Weights of a small GPT-style language model, trained from scratch on English Wikipedia.
Size: MLP 640 SwiGLU, 11.3M parameters.
Each number is 50 + 15 x the weight over the matrix's rms, rounded and kept within 0 to 99. Layers, rows and columns count from 0.

# down: layer 7 MLP down (transposed), 640x160, rms 0.179, rows 87-153, columns 96-127
# gate: layer 7 MLP gate, 640x160, rms 0.178, rows 88-154, columns 96-127
# up: layer 7 MLP up, 640x160, rms 0.188, rows 88-153, columns 96-127
down87:33 39 59 47 62 18 46 62 43 43 34 47 18 29 71 47 37 75 65 53 75 44 54 56 73 25 47 51 32 43 66 58
gate88:86 62 66 29 47 58 58 35 59 47 68 69 35 60 38 43 57 39 55 69 39 49 55 41 52 61 45 33 47 42 55 49
up88:46 35 63 43 54 58 39 47 40 53 49 63 50 46 34 48 57 56 40 43 58 36 55 61 77 52 64 28 46 43 68 26
down88:55 62 44 60 49 56 69 60 59 62 61 46 35 81 63 44 27 47 54 51 25 68 38 52 30 58 48 35 50 68 52 53
gate89:74 53 45 40 56 53 80 52 37 27 35 42 60 67 71 62 36 38 59 21 76 53 31 71 27 77 54 22 45 61 41 29
up89:63 42 23 61 63 44 35 47 45 41 61 36 14 72 63 40 78 51 33 42 28 75 54 70 48 45 91 37 40 85 59 53
down89:43 31 41 34 42 44 43 24 53 48 58 36 38 69 21 59 51 70 39 16 64 47 59 31 53 51 49 66 49 29 34 56
gate90:54 26 69 42 35 44 40 38 22 47 43 38 70 41 35 53 46 50 44 65 53 54 67 50 43 56 40 61 34 44 77 60
up90:44 84 62 77 44 62 52 30 50 74 53 45 96 28 46 64 71 45 38 24 38 64 52 41 51 66 56 45 57 61 55 25
down90:52 75 59 52 64 54 35 55 41 14 39 51 33 75 72 48 38 85 31 49 52 64 63 52 61 50 44 62 87 22 34 25
gate91:52 40 36 46 26 71 52 40 55 47 61 43 50 64 40 63 35 79 40 45 86 75 41 58 72 47 79 59 73 63 44 40
up91:80 49 20 48 68 77 49 36 61 39 28 25 60 41 65 37 57 67 51 39 39 36 48 69 60 33 81 36 49 62 53 51
down91:52 55 61 35 32 33 44 31 63 51 50 68 55 38 41 60 83 62 31 90 53 53 41 23 47 55 30 53 50 58 45 45
gate92:54 32 74 48 59 76 52 65 26 48 73 56 58 46 56 31 36 69 40 38 39 61 42 17 36 65 81 59 29 46 37 37
up92:38 69 67 40 51 38 17 77 56 36 53 56 42 45 65 54 54 29 84 57 32 58 30 55 41 72 46 44 46 58 59 35
down92:87 58 60 81 57 79 63 56 46 57 43 76 56 56 41 47 74 40 40 44 35 61 47 36 43 49 55 53 36 19 55 30
gate93:62 30 44 46 59 66 33 55 61 51 57 49 25 52 58 75 37 61 41 77 44 48 46 41 64 52 62 67 56 74 47 62
up93:53 43 54 49 49 44 35 23 72 42 15 33 39 61 51 37 16 72 49 20 55 45 69 16 57 47 42 40 55 21 33 50
down93:50 71 44 55 51 36 37 66 53 28 85 64 78 39 57 36 53 11 32 85 38 23 40 35 63 78 57 65 41 58 73 41
gate94:38 37 59 46 30 44 43 65 44 60 44 42 40 46 38 53 40 77 70 47 29 59 38 25 47 89 48 38 53 25 51 62
up94:45 42 49 55 26 47 54 54 38 66 62 41 55 56 62 63 37 54 72 48 51 55 76 64 74 54 37 22 42 57 44 48
down94:51 61 59 53 43 50 52 33 45 65 70 56 16 32 47 59 14 60 48 56 69 53 64 60 31 57 37 36 67 58 57 66
gate95:53 38 52 57 43 72 41 60 63 42 62 46 45 62 41 22 61 54 24 24 40 32 45 34 32 83 38 57 44 56 43 72
up95:41 32 27 63 30 35 41 77 60 54 41 20 31 62 45 25 50 26 33 89 19 62 61 40 30 67 44 39 49 37 64 68
down95:64 71 60 38 66 53 56 52 23 59 24 28 23 45 42 31 63 45 56 61 52 47 42 44 44 41 55 73 56 49 45 29
gate96:16 28 39 35 20 54 67 35 43 62 43 60 52 63 39 60 52 36 41 51 54 52 60 68 57 38 51 72 44 35 76 47
up96:59 42 76 83 40 50 51 47 48 47 54 49 24 65 52 31 77 51 44 70 51 36 48 44 61 47 62 64 46 52 71 53
down96:55 50 50 53 37 45 55 78 63 61 56 46 42 67 31 67 59 28 53 27 63 49 40 10 33 57 10 65 64 51 80 32
gate97:51 45 41 43 81 32 38 52 46 64 58 51 35 54 54 49 40 55 88 58 37 52 34 60 54 53 59 46 52 85 41 34
up97:57 40 52 53 47 65 64 68 68 42 39 34 57 57 41 36 50 70 79 42 55 71 50 38 05 25 47 52 64 50 40 71
down97:52 26 47 63 07 60 38 52 44 81 40 49 23 31 26 57 76 56 35 51 58 42 52 22 57 71 38 56 58 53 58 39
gate98:41 47 41 14 72 56 36 49 41 15 47 45 49 54 54 50 36 71 52 70 48 67 42 36 58 44 49 74 69 54 59 64
up98:39 47 64 54 79 46 42 54 51 12 49 23 36 45 53 55 31 59 56 50 27 75 41 18 50 70 69 52 60 58 53 81
down98:24 61 52 37 58 52 53 71 62 34 34 54 22 44 64 33 32 33 59 58 43 56 23 55 51 53 67 51 37 27 79 62
gate99:33 44 66 68 52 62 53 48 58 56 54 48 63 24 61 73 26 63 26 58 74 23 48 53 49 73 41 34 59 46 84 67
up99:30 54 53 54 36 39 45 65 72 50 44 39 64 41 37 41 48 35 50 59 31 57 69 35 61 54 50 70 51 47 61 36
down99:59 44 29 49 70 52 31 43 62 35 69 44 54 31 55 04 71 60 49 56 55 49 60 62 82 67 55 35 48 64 33 57
gate100:19 63 62 41 51 71 51 69 42 56 57 41 46 42 57 50 39 48 58 62 66 48 60 31 45 46 41 60 40 18 56 73
up100:81 48 47 56 33 24 72 26 66 48 49 45 40 72 37 71 56 44 67 58 54 75 50 99 72 57 38 54 46 32 54 42
down100:66 51 31 50 38 49 53 60 69 43 58 62 71 57 51 52 21 37 63 50 38 31 66 53 58 70 48 47 30 47 63 36
gate101:49 51 45 30 22 60 66 77 50 30 35 37 35 48 39 57 77 49 58 40 72 35 45 45 27 35 39 66 60 32 66 42
up101:44 41 39 47 46 27 45 53 63 52 41 49 96 45 52 35 56 30 74 22 51 59 48 62 58 61 56 51 47 40 71 83
down101:30 36 46 43 46 82 44 39 61 58 49 38 29 41 76 48 38 41 36 56 45 35 58 68 50 72 42 60 53 61 49 62
gate102:47 25 05 38 39 30 78 68 48 74 39 20 41 53 68 73 66 60 84 54 29 39 21 16 32 64 39 53 50 31 44 61
up102:42 54 52 85 57 43 42 25 20 54 70 62 46 40 62 43 53 38 41 31 52 59 69 62 65 46 68 34 56 76 38 55
down102:47 29 35 63 41 55 56 49 40 43 64 82 52 75 53 63 71 34 70 38 51 38 63 41 60 50 63 65 28 47 44 67
gate103:45 27 85 46 53 44 54 62 47 27 94 29 31 70 57 46 89 42 38 54 67 47 60 44 54 48 45 48 42 52 63 50
up103:48 33 98 65 43 34 72 42 56 63 85 49 52 53 63 47 29 30 47 58 72 31 36 45 43 61 45 35 18 43 43 38
down103:70 54 42 58 64 25 32 72 59 58 42 51 63 53 51 69 46 35 31 87 34 36 36 16 71 57 32 42 53 41 92 30
gate104:42 37 62 82 48 42 79 29 32 66 61 56 34 55 36 54 49 41 54 53 47 66 48 31 61 56 78 56 58 44 34 70
up104:51 40 72 38 70 08 34 29 41 36 48 51 70 57 47 53 73 66 45 45 55 55 32 37 45 37 58 54 15 72 59 61
down104:46 41 33 55 65 58 48 45 74 31 51 36 55 74 38 66 44 40 13 36 14 47 43 35 46 79 48 49 48 87 37 69
gate105:53 45 59 45 70 58 63 36 36 61 81 58 55 60 49 77 54 54 45 90 33 52 28 59 60 38 36 31 56 43 64 45
up105:43 40 58 61 64 35 50 75 52 55 66 42 46 30 78 58 41 60 51 55 72 64 51 63 51 55 42 38 64 68 35 54
down105:63 52 61 20 58 59 58 17 41 65 69 73 43 55 79 77 53 35 43 57 45 50 56 38 73 60 52 57 40 58 77 50
gate106:41 39 62 74 05 49 80 62 72 55 61 51 52 72 76 55 52 70 59 47 61 41 70 63 52 42 59 37 44 41 16 57
up106:75 37 53 73 34 52 49 52 42 58 68 24 30 30 38 66 45 68 69 42 68 47 46 34 46 34 45 28 53 35 66 29
down106:29 93 39 41 66 41 64 51 51 48 56 62 36 67 49 48 46 29 19 57 62 18 49 49 26 43 45 43 49 37 39 41
gate107:76 44 49 44 45 74 36 47 62 62 50 74 70 43 41 47 36 31 92 37 59 66 53 42 48 60 57 66 61 56 25 34
up107:51 58 55 41 56 65 60 52 62 50 56 69 74 57 48 31 37 75 60 44 50 58 42 35 77 30 33 47 59 54 40 51
down107:80 80 41 43 43 43 49 47 47 46 48 21 60 51 60 75 41 46 44 47 27 45 44 51 24 36 35 47 43 75 57 35
gate108:62 58 33 54 67 65 78 62 58 44 68 62 53 56 54 56 39 65 57 67 55 64 40 55 58 52 46 73 52 58 46 61
up108:34 56 38 63 20 65 37 61 59 56 31 72 72 41 53 53 15 31 71 48 55 41 37 54 38 38 81 37 28 42 39 46
down108:77 60 30 39 51 50 34 36 58 55 51 78 47 62 64 61 57 60 56 41 37 38 33 40 41 63 46 71 07 45 26 58
gate109:30 51 54 21 62 31 66 58 66 76 51 64 30 49 29 33 40 65 48 56 53 70 28 53 40 50 53 23 57 68 55 45
up109:48 55 31 84 42 51 50 50 56 56 68 34 66 36 34 25 46 54 49 69 67 21 86 46 27 69 55 42 67 29 38 47
down109:67 55 62 64 58 36 58 48 35 42 63 56 59 60 67 26 42 79 52 45 47 67 10 39 41 64 50 41 57 64 56 63
gate110:57 46 67 48 49 60 55 63 49 29 43 40 33 55 56 43 25 43 48 61 68 53 47 33 63 60 38 46 56 52 46 27
up110:62 79 55 59 56 44 68 55 27 56 42 60 52 44 60 57 55 24 51 33 59 45 79 86 41 28 40 73 31 42 51 64
down110:60 51 79 57 58 35 44 52 66 38 71 74 37 45 30 51 27 39 35 41 42 13 44 49 32 66 78 57 53 59 52 36
gate111:45 50 75 47 59 68 38 61 58 38 60 86 36 57 59 60 28 85 55 63 78 50 82 41 54 33 33 73 51 39 42 35
up111:39 66 28 40 41 28 56 56 55 30 48 39 60 58 34 25 74 37 52 45 45 68 55 32 64 48 76 61 53 85 55 88
down111:45 37 42 47 64 62 73 30 55 66 48 51 84 58 46 47 31 32 49 60 52 40 29 26 39 49 45 42 51 33 38 47
gate112:73 55 37 62 60 53 71 60 57 49 56 64 52 32 56 67 58 67 60 62 62 39 36 28 54 69 58 51 44 64 53 54
up112:70 39 45 50 32 70 57 50 44 74 47 73 48 59 40 65 48 41 67 50 10 57 57 49 52 48 48 50 56 54 54 42
down112:61 28 66 37 44 48 34 67 33 57 34 71 21 33 39 30 49 67 66 47 52 46 60 48 65 49 61 24 55 55 52 57
gate113:83 37 57 38 67 33 67 49 53 56 56 76 72 45 39 23 39 22 46 38 54 36 44 42 47 62 34 24 65 36 42 52
up113:69 64 39 45 60 53 38 13 43 43 49 42 80 62 47 21 43 31 33 39 45 47 19 26 76 71 28 56 96 34 45 83
down113:55 50 75 24 62 55 42 38 57 61 65 32 58 85 28 22 62 47 59 26 64 67 42 40 58 52 66 12 62 53 46 42
gate114:61 66 47 71 39 59 50 57 49 46 39 37 47 53 54 64 56 31 63 14 41 48 34 58 59 40 24 69 58 53 48 48
up114:75 51 67 36 49 51 61 91 32 50 55 62 70 40 64 44 53 72 38 09 54 33 53 52 45 76 39 57 70 41 43 48
down114:41 69 46 72 38 60 57 60 54 43 60 20 25 42 36 29 60 30 42 30 32 58 73 67 71 57 51 51 62 59 73 65
gate115:36 47 37 39 47 54 49 71 19 57 58 61 56 55 51 52 41 32 56 16 47 57 49 74 32 67 64 30 26 50 55 60
up115:51 40 42 63 35 40 45 60 57 53 50 34 73 31 59 78 57 62 56 35 46 44 32 47 48 82 40 52 64 61 71 62
down115:40 66 30 45 42 32 62 66 54 51 18 36 43 34 57 47 58 47 19 46 42 52 55 53 51 31 63 37 57 63 58 22
gate116:41 43 26 39 39 34 64 64 56 40 34 51 40 66 20 58 61 49 59 15 70 40 66 44 45 50 58 44 42 26 37 18
up116:05 88 29 32 62 40 53 61 41 62 17 73 63 57 62 14 56 55 35 56 68 43 49 61 46 48 55 46 51 75 59 23
down116:47 50 22 55 64 48 51 30 62 55 45 44 66 60 19 44 34 54 63 44 30 53 83 51 73 61 45 58 12 29 35 47
gate117:44 37 44 31 58 70 72 47 56 45 17 28 46 48 51 58 66 45 38 51 76 42 79 58 57 44 53 59 49 56 49 56
up117:27 37 79 70 52 66 59 69 53 53 52 47 67 26 49 49 36 75 52 64 60 48 59 36 40 63 52 84 51 58 55 62
down117:37 41 53 79 99 53 50 22 39 40 55 58 32 50 43 69 84 44 75 42 59 71 65 35 34 65 55 41 67 26 40 57
gate118:59 47 73 62 65 48 81 40 45 51 38 53 46 58 46 70 48 44 46 46 41 48 35 49 41 64 52 70 35 39 29 32
up118:76 47 58 63 53 68 36 49 59 24 52 58 44 55 48 32 53 49 75 66 17 29 51 49 65 51 58 50 38 38 23 43
down118:50 55 55 78 52 66 40 69 41 53 15 31 37 40 31 31 43 15 71 75 57 49 68 55 20 25 47 30 49 45 69 69
gate119:48 40 36 36 55 37 46 71 61 61 66 65 25 36 47 53 36 76 41 34 65 48 50 24 56 49 56 54 09 49 23 38
up119:37 47 45 61 45 44 36 69 68 82 29 83 36 46 46 38 39 47 55 28 69 65 79 55 42 51 68 43 32 42 25 49
down119:49 42 63 54 39 69 11 64 47 60 36 42 50 40 83 37 47 54 65 12 73 45 58 51 70 38 51 41 62 40 60 66
gate120:80 64 60 41 51 60 63 43 33 48 30 13 43 47 64 60 45 39 52 61 57 66 23 39 51 34 67 35 46 72 55 69
up120:62 43 79 44 44 60 63 56 61 60 25 26 64 47 42 66 45 50 34 41 53 50 63 39 45 15 49 09 40 71 41 70
down120:48 61 57 40 67 31 65 23 53 34 39 64 35 57 71 45 52 35 23 45 58 50 22 57 25 54 77 80 75 44 51 32
gate121:48 57 45 81 63 48 56 45 33 41 49 32 61 57 43 58 66 51 33 63 57 15 60 21 52 49 44 42 63 17 55 33
up121:82 34 39 05 45 39 51 47 37 69 40 45 40 33 75 55 66 51 58 61 33 52 58 75 26 25 42 48 49 41 40 48
down121:39 26 18 47 54 44 34 35 82 42 65 34 68 14 26 65 62 52 53 23 56 14 50 37 39 68 23 51 69 53 53 57
gate122:56 46 48 67 62 51 62 60 34 63 43 53 39 51 53 37 57 61 51 51 53 60 58 50 71 69 61 54 21 38 65 63
up122:61 67 57 65 37 70 56 71 53 60 48 41 54 47 45 51 33 67 50 49 46 56 65 39 26 29 57 64 58 49 48 53
down122:55 47 72 41 53 56 47 39 45 35 54 70 46 27 27 44 37 47 35 43 49 49 39 72 65 29 59 53 33 19 41 18
gate123:64 51 51 58 30 32 58 61 34 56 67 59 81 41 81 42 77 68 41 56 58 55 53 53 42 37 54 55 69 51 53 48
up123:35 56 58 45 50 37 40 69 65 72 42 75 48 74 22 59 51 74 58 55 53 59 50 47 52 22 44 70 50 44 36 55
down123:39 33 44 28 28 07 49 49 82 70 60 73 40 56 57 38 31 45 25 78 74 46 78 56 33 28 30 60 37 57 60 44
gate124:54 41 93 47 59 79 30 47 28 26 54 53 47 68 57 69 39 80 53 41 50 67 30 36 18 65 55 82 97 35 24 58
up124:57 41 84 22 57 52 24 49 36 46 53 56 61 55 89 58 46 71 73 41 58 64 54 52 37 65 66 81 43 28 49 47
down124:54 64 60 74 55 25 46 35 52 67 68 78 75 45 34 46 42 32 26 56 61 53 45 57 76 22 43 26 50 55 49 66
gate125:26 49 40 59 68 35 26 52 34 49 37 45 75 58 56 48 60 32 32 71 31 53 18 32 58 52 68 70 49 84 38 52
up125:58 45 66 46 50 44 46 51 60 52 47 44 61 65 44 50 43 56 49 44 56 76 62 79 33 55 69 50 59 34 57 49
down125:20 29 65 66 57 42 35 57 43 57 53 58 37 59 74 62 39 55 47 44 40 59 56 45 81 41 66 49 63 73 63 41
gate126:49 60 29 49 49 17 60 61 32 66 61 35 56 41 43 51 34 39 27 51 62 50 45 68 45 86 34 41 52 38 38 87
up126:54 37 40 40 31 72 54 68 30 39 63 61 53 46 66 32 43 44 28 40 44 48 46 65 27 61 65 57 62 42 45 40
down126:69 81 71 45 40 47 71 74 26 41 38 55 45 34 54 34 47 28 46 50 55 71 42 56 80 49 72 19 57 85 52 19
gate127:74 49 43 49 63 22 39 50 22 47 65 46 46 31 50 52 92 52 61 54 48 75 39 30 69 15 49 33 82 08 42 30
up127:43 56 88 40 24 35 51 29 67 72 40 46 26 31 66 81 21 67 54 26 32 28 40 47 71 61 55 38 53 69 28 57
down127:66 46 36 49 66 34 60 36 23 61 60 47 53 66 67 63 26 56 74 37 50 52 38 42 33 17 59 45 58 34 28 35
gate128:51 48 56 49 75 43 64 46 66 44 56 34 72 55 73 44 23 70 39 76 35 39 63 41 50 21 38 69 66 61 73 53
up128:40 68 33 32 64 49 56 62 71 30 31 37 29 39 42 29 40 47 58 50 46 39 47 39 39 21 39 23 27 48 74 67
down128:44 65 75 46 54 31 65 42 44 46 68 63 36 46 32 58 83 37 30 90 49 42 40 60 73 68 21 52 67 36 55 28
gate129:88 51 41 57 35 61 50 83 68 53 67 43 59 69 59 34 58 35 45 34 67 44 52 51 32 52 58 61 71 73 61 42
up129:56 58 72 30 65 88 59 79 63 65 60 37 64 67 69 61 61 47 49 35 44 37 59 50 40 68 64 24 79 57 49 40
down129:46 37 48 67 34 60 22 74 59 64 49 32 49 47 52 61 47 48 60 52 28 62 70 56 32 33 59 32 46 61 22 26
gate130:48 43 63 38 41 58 57 49 28 24 50 38 46 54 57 34 49 28 45 38 62 55 48 70 67 51 52 52 58 49 91 63
up130:60 26 70 32 86 87 38 48 49 63 67 51 33 32 49 54 49 43 65 62 35 42 56 38 33 50 61 58 45 39 54 28
down130:26 43 65 50 14 54 72 51 22 47 43 36 58 52 62 48 47 82 50 65 22 80 68 47 60 56 49 47 36 19 52 55
gate131:44 40 42 55 27 43 34 47 61 49 75 44 31 73 43 41 56 44 71 39 56 51 33 52 43 71 63 63 55 67 48 57
up131:29 40 47 81 83 56 41 49 20 41 29 49 66 39 52 25 56 64 13 37 36 68 67 61 69 54 57 63 57 64 54 72
down131:30 52 59 46 47 25 47 74 54 52 44 61 48 40 58 42 59 50 76 83 50 47 52 58 52 42 28 66 68 25 44 44
gate132:42 33 74 54 74 30 42 78 50 50 55 59 36 78 82 50 63 55 29 46 64 71 40 37 53 48 50 69 54 42 51 59
up132:33 50 69 60 61 42 38 48 50 65 53 23 43 77 70 39 40 46 44 44 50 44 56 60 21 43 35 43 65 37 28 45
down132:59 48 54 88 52 54 49 65 31 64 52 41 33 48 49 63 45 46 44 62 68 62 59 10 40 42 43 26 49 57 69 42
gate133:59 41 33 68 60 45 63 60 36 63 67 44 39 55 45 56 65 58 41 36 70 64 55 47 77 42 31 53 32 68 62 62
up133:66 47 53 58 44 42 31 65 47 50 57 55 56 54 56 77 51 32 57 60 38 29 49 46 31 39 42 26 59 52 60 30
down133:33 27 39 69 53 67 60 70 49 49 51 64 69 54 47 42 31 42 62 44 38 38 56 42 48 37 59 48 65 65 67 53
gate134:36 71 49 47 45 54 55 30 51 57 47 34 33 24 64 57 68 75 41 52 67 46 64 66 43 62 60 61 68 43 47 39
up134:65 52 70 60 46 67 52 57 42 49 52 37 48 69 75 34 51 34 17 51 57 53 38 45 34 63 55 49 48 38 71 44
down134:56 56 50 54 63 41 46 70 58 47 59 36 63 53 55 57 60 43 43 46 60 52 57 56 26 54 42 54 60 49 33 48
gate135:58 25 47 54 43 83 48 34 56 40 55 55 41 38 48 45 58 36 40 40 76 56 40 38 27 62 38 54 51 36 83 67
up135:38 51 32 77 71 48 51 62 47 36 72 72 32 35 67 30 61 50 58 52 48 49 45 44 26 63 21 59 20 53 49 42
down135:82 66 70 14 43 61 28 67 51 52 40 45 36 50 25 54 17 70 37 50 41 50 31 58 53 31 59 44 51 76 60 47
gate136:37 35 31 47 49 72 59 11 54 78 53 32 37 31 69 09 50 69 47 82 37 23 29 70 59 58 57 62 59 61 56 41
up136:25 52 52 41 33 64 56 48 42 69 63 39 21 26 52 34 21 86 34 50 21 26 59 66 58 48 55 29 41 61 64 59
down136:56 54 28 28 65 65 31 56 54 75 18 35 54 48 44 64 90 22 29 55 42 40 41 75 45 46 75 33 35 46 60 61
gate137:62 14 29 64 81 56 70 36 28 47 67 35 38 86 63 55 36 48 38 53 36 57 45 33 51 44 42 78 52 36 62 46
up137:60 38 59 65 68 77 69 74 44 59 37 51 55 81 35 44 37 58 28 37 39 33 44 50 44 45 54 61 40 38 35 36
down137:51 57 29 27 37 54 38 56 71 55 47 58 58 32 43 12 64 56 47 21 50 44 43 55 76 55 50 25 48 34 49 42
gate138:34 42 42 53 61 25 43 35 61 40 55 34 84 42 64 31 25 66 62 49 46 54 32 39 47 81 61 34 50 64 84 53
up138:30 44 55 55 64 52 45 38 29 22 39 43 46 61 55 29 57 60 45 57 46 65 52 38 57 64 53 59 52 72 53 45
down138:38 24 55 67 48 64 37 66 49 55 55 42 17 42 36 37 31 60 59 38 45 72 42 52 67 48 53 53 40 64 43 53
gate139:33 27 47 84 46 21 70 57 53 57 53 50 23 33 69 50 41 51 65 72 58 28 38 42 49 53 59 45 46 56 52 63
up139:50 43 37 48 68 57 49 31 54 31 48 62 68 39 29 49 82 38 35 14 32 71 55 46 53 57 55 64 57 77 45 38
down139:36 51 49 89 53 40 47 81 42 57 37 45 30 43 74 64 53 35 72 62 47 69 90 34 65 71 34 41 40 46 39 56
gate140:29 51 64 31 51 42 39 54 51 23 52 55 49 30 50 32 65 49 63 50 36 24 48 61 23 48 36 41 83 63 70 59
up140:59 43 27 72 80 44 43 43 49 34 41 44 28 65 30 30 48 39 63 79 42 50 64 58 34 38 66 39 54 46 72 66
down140:40 58 32 56 55 37 38 20 32 44 36 32 59 45 56 55 41 46 42 85 55 23 60 63 25 63 72 30 30 64 41 52
gate141:68 48 37 54 61 60 56 56 59 63 38 48 60 58 43 69 49 63 51 48 52 49 63 31 34 46 61 45 74 56 16 44
up141:76 67 50 54 52 47 40 58 57 49 40 59 47 70 49 53 82 27 52 48 56 47 43 43 34 57 70 55 47 41 31 55
down141:31 51 46 52 58 28 27 42 59 46 56 48 53 43 38 63 64 44 53 49 69 50 37 73 75 69 36 60 48 50 71 12
gate142:64 54 64 04 64 50 47 47 66 46 51 60 67 52 65 56 51 41 57 30 11 28 44 73 50 64 52 67 63 73 73 72
up142:73 52 46 36 45 38 52 59 53 35 51 64 44 41 59 79 58 50 60 53 18 36 48 39 32 45 47 76 42 67 66 51
down142:38 46 37 45 34 63 54 49 24 52 34 74 46 21 33 39 35 59 65 34 40 52 39 62 33 62 48 65 37 47 91 39
gate143:48 49 36 41 28 40 69 51 49 52 51 43 51 58 90 23 65 21 58 62 70 15 49 61 47 57 99 45 41 52 52 55
up143:34 59 67 43 36 66 31 67 50 45 37 76 73 49 32 85 64 60 51 54 52 52 40 54 55 45 34 60 08 52 54 43
down143:47 33 62 28 54 41 41 50 73 83 39 68 46 22 43 47 60 50 42 62 74 51 59 41 27 48 61 76 51 49 62 49
gate144:56 67 78 60 50 23 71 43 56 27 82 52 39 38 28 86 54 64 57 57 65 37 46 22 42 69 38 47 55 68 20 55
up144:42 38 59 61 20 44 62 58 15 82 78 50 43 33 44 66 93 58 40 40 63 40 36 54 33 40 76 57 59 48 38 51
down144:59 40 32 33 41 40 56 51 54 45 39 50 93 55 48 42 47 24 69 64 51 39 56 57 52 34 51 61 32 42 19 32
gate145:75 26 35 77 72 62 81 51 64 38 38 27 83 38 50 38 49 55 60 50 39 38 56 43 60 75 65 99 27 54 41 81
up145:52 56 68 20 51 69 19 58 59 59 36 44 38 58 41 75 59 46 40 49 45 36 28 24 50 14 63 48 86 53 53 24
down145:67 42 37 43 69 25 43 68 48 33 46 54 27 65 57 66 50 35 52 16 54 74 51 43 72 36 51 25 67 54 90 58
gate146:48 36 40 68 52 59 47 56 51 24 52 71 25 38 33 65 49 36 47 66 36 43 27 36 54 46 53 34 52 58 56 65
up146:33 39 47 73 46 65 63 74 48 22 48 30 46 57 23 62 41 60 30 48 35 61 43 48 23 39 35 30 75 44 70 43
down146:39 61 86 38 58 50 50 45 69 67 31 67 56 56 40 37 39 53 32 53 54 49 39 48 62 68 47 53 27 68 48 45
gate147:54 23 55 57 45 36 56 43 59 22 62 72 40 31 58 22 41 31 44 75 48 28 47 46 63 33 55 59 46 57 82 63
up147:23 60 59 58 34 30 19 61 28 35 77 24 34 51 53 43 84 32 64 70 43 52 67 51 65 51 63 41 57 47 48 33
down147:66 59 65 50 55 45 72 38 19 59 43 22 42 41 74 39 60 63 52 34 35 63 92 44 60 43 40 19 35 65 54 43
gate148:41 33 50 39 36 27 45 33 60 34 58 45 46 49 64 47 63 79 47 59 52 67 61 43 60 59 33 59 43 54 63 47
up148:47 79 79 67 69 77 72 39 62 68 48 62 57 40 36 42 75 49 48 69 33 41 27 59 76 23 87 39 73 51 32 28
down148:53 62 70 28 30 44 79 53 74 48 66 76 40 76 50 49 43 59 66 77 40 36 37 28 66 40 50 32 58 64 34 72
gate149:51 66 75 28 37 67 59 53 25 53 68 36 63 44 71 70 42 71 66 44 40 43 47 74 41 31 66 38 62 74 54 55
up149:30 52 52 46 57 34 64 36 54 53 18 33 44 41 54 58 70 44 44 67 32 43 56 61 37 78 45 57 45 73 55 42
down149:94 65 52 32 60 65 53 44 60 54 43 56 67 58 48 29 54 76 70 42 43 42 31 83 59 29 55 66 68 68 51 35
gate150:57 46 37 79 49 74 74 51 65 44 86 46 50 64 43 36 49 53 65 31 61 88 41 56 61 49 74 29 59 66 29 33
up150:65 56 69 78 75 49 54 59 72 43 36 49 30 35 45 54 31 37 53 56 52 27 67 61 45 50 29 46 48 35 51 26
down150:62 54 57 63 42 42 64 52 26 35 71 62 56 40 61 32 49 58 62 50 43 66 35 39 42 55 41 55 86 61 42 68
gate151:38 64 65 51 54 52 76 57 60 50 44 42 33 15 78 45 42 48 50 48 45 45 57 63 49 47 37 34 62 52 24 45
up151:66 33 44 59 26 77 54 50 69 52 56 37 56 78 56 44 61 52 50 32 59 46 56 52 62 59 46 72 53 45 58 52
down151:17 30 47 48 48 69 68 34 65 47 45 59 54 28 37 48 53 58 77 67 35 38 41 50 36 31 61 55 51 50 48 63
gate152:77 57 59 68 64 40 38 71 54 39 64 44 38 52 61 25 80 14 26 28 42 34 72 52 39 51 59 68 62 33 54 68
up152:51 56 63 28 29 65 53 27 62 36 15 36 58 62 56 32 48 37 32 45 48 41 53 38 21 51 55 44 35 69 52 49
down152:48 60 57 28 99 50 53 34 32 54 45 35 50 74 30 56 63 56 37 54 75 49 44 25 52 58 42 65 42 30 61 39
gate153:50 39 65 48 67 53 72 69 49 43 60 39 69 36 32 24 51 49 42 42 54 60 52 16 39 55 20 62 66 47 69 46
up153:58 34 42 49 46 30 42 64 58 64 41 71 33 59 75 57 44 73 49 73 49 52 70 55 50 51 50 32 35 37 16 18
down153:70 47 51 81 47 40 44 33 39 45 47 37 65 44 56 76 44 61 60 35 37 33 52 59 42 68 66 61 56 46 60 67
gate154:57 49 35 41 60 52 49 60 40 55 46 68 46 49 70 61 67 60 30 42 39 30 33 66 62 60 69 47 55 49 64 44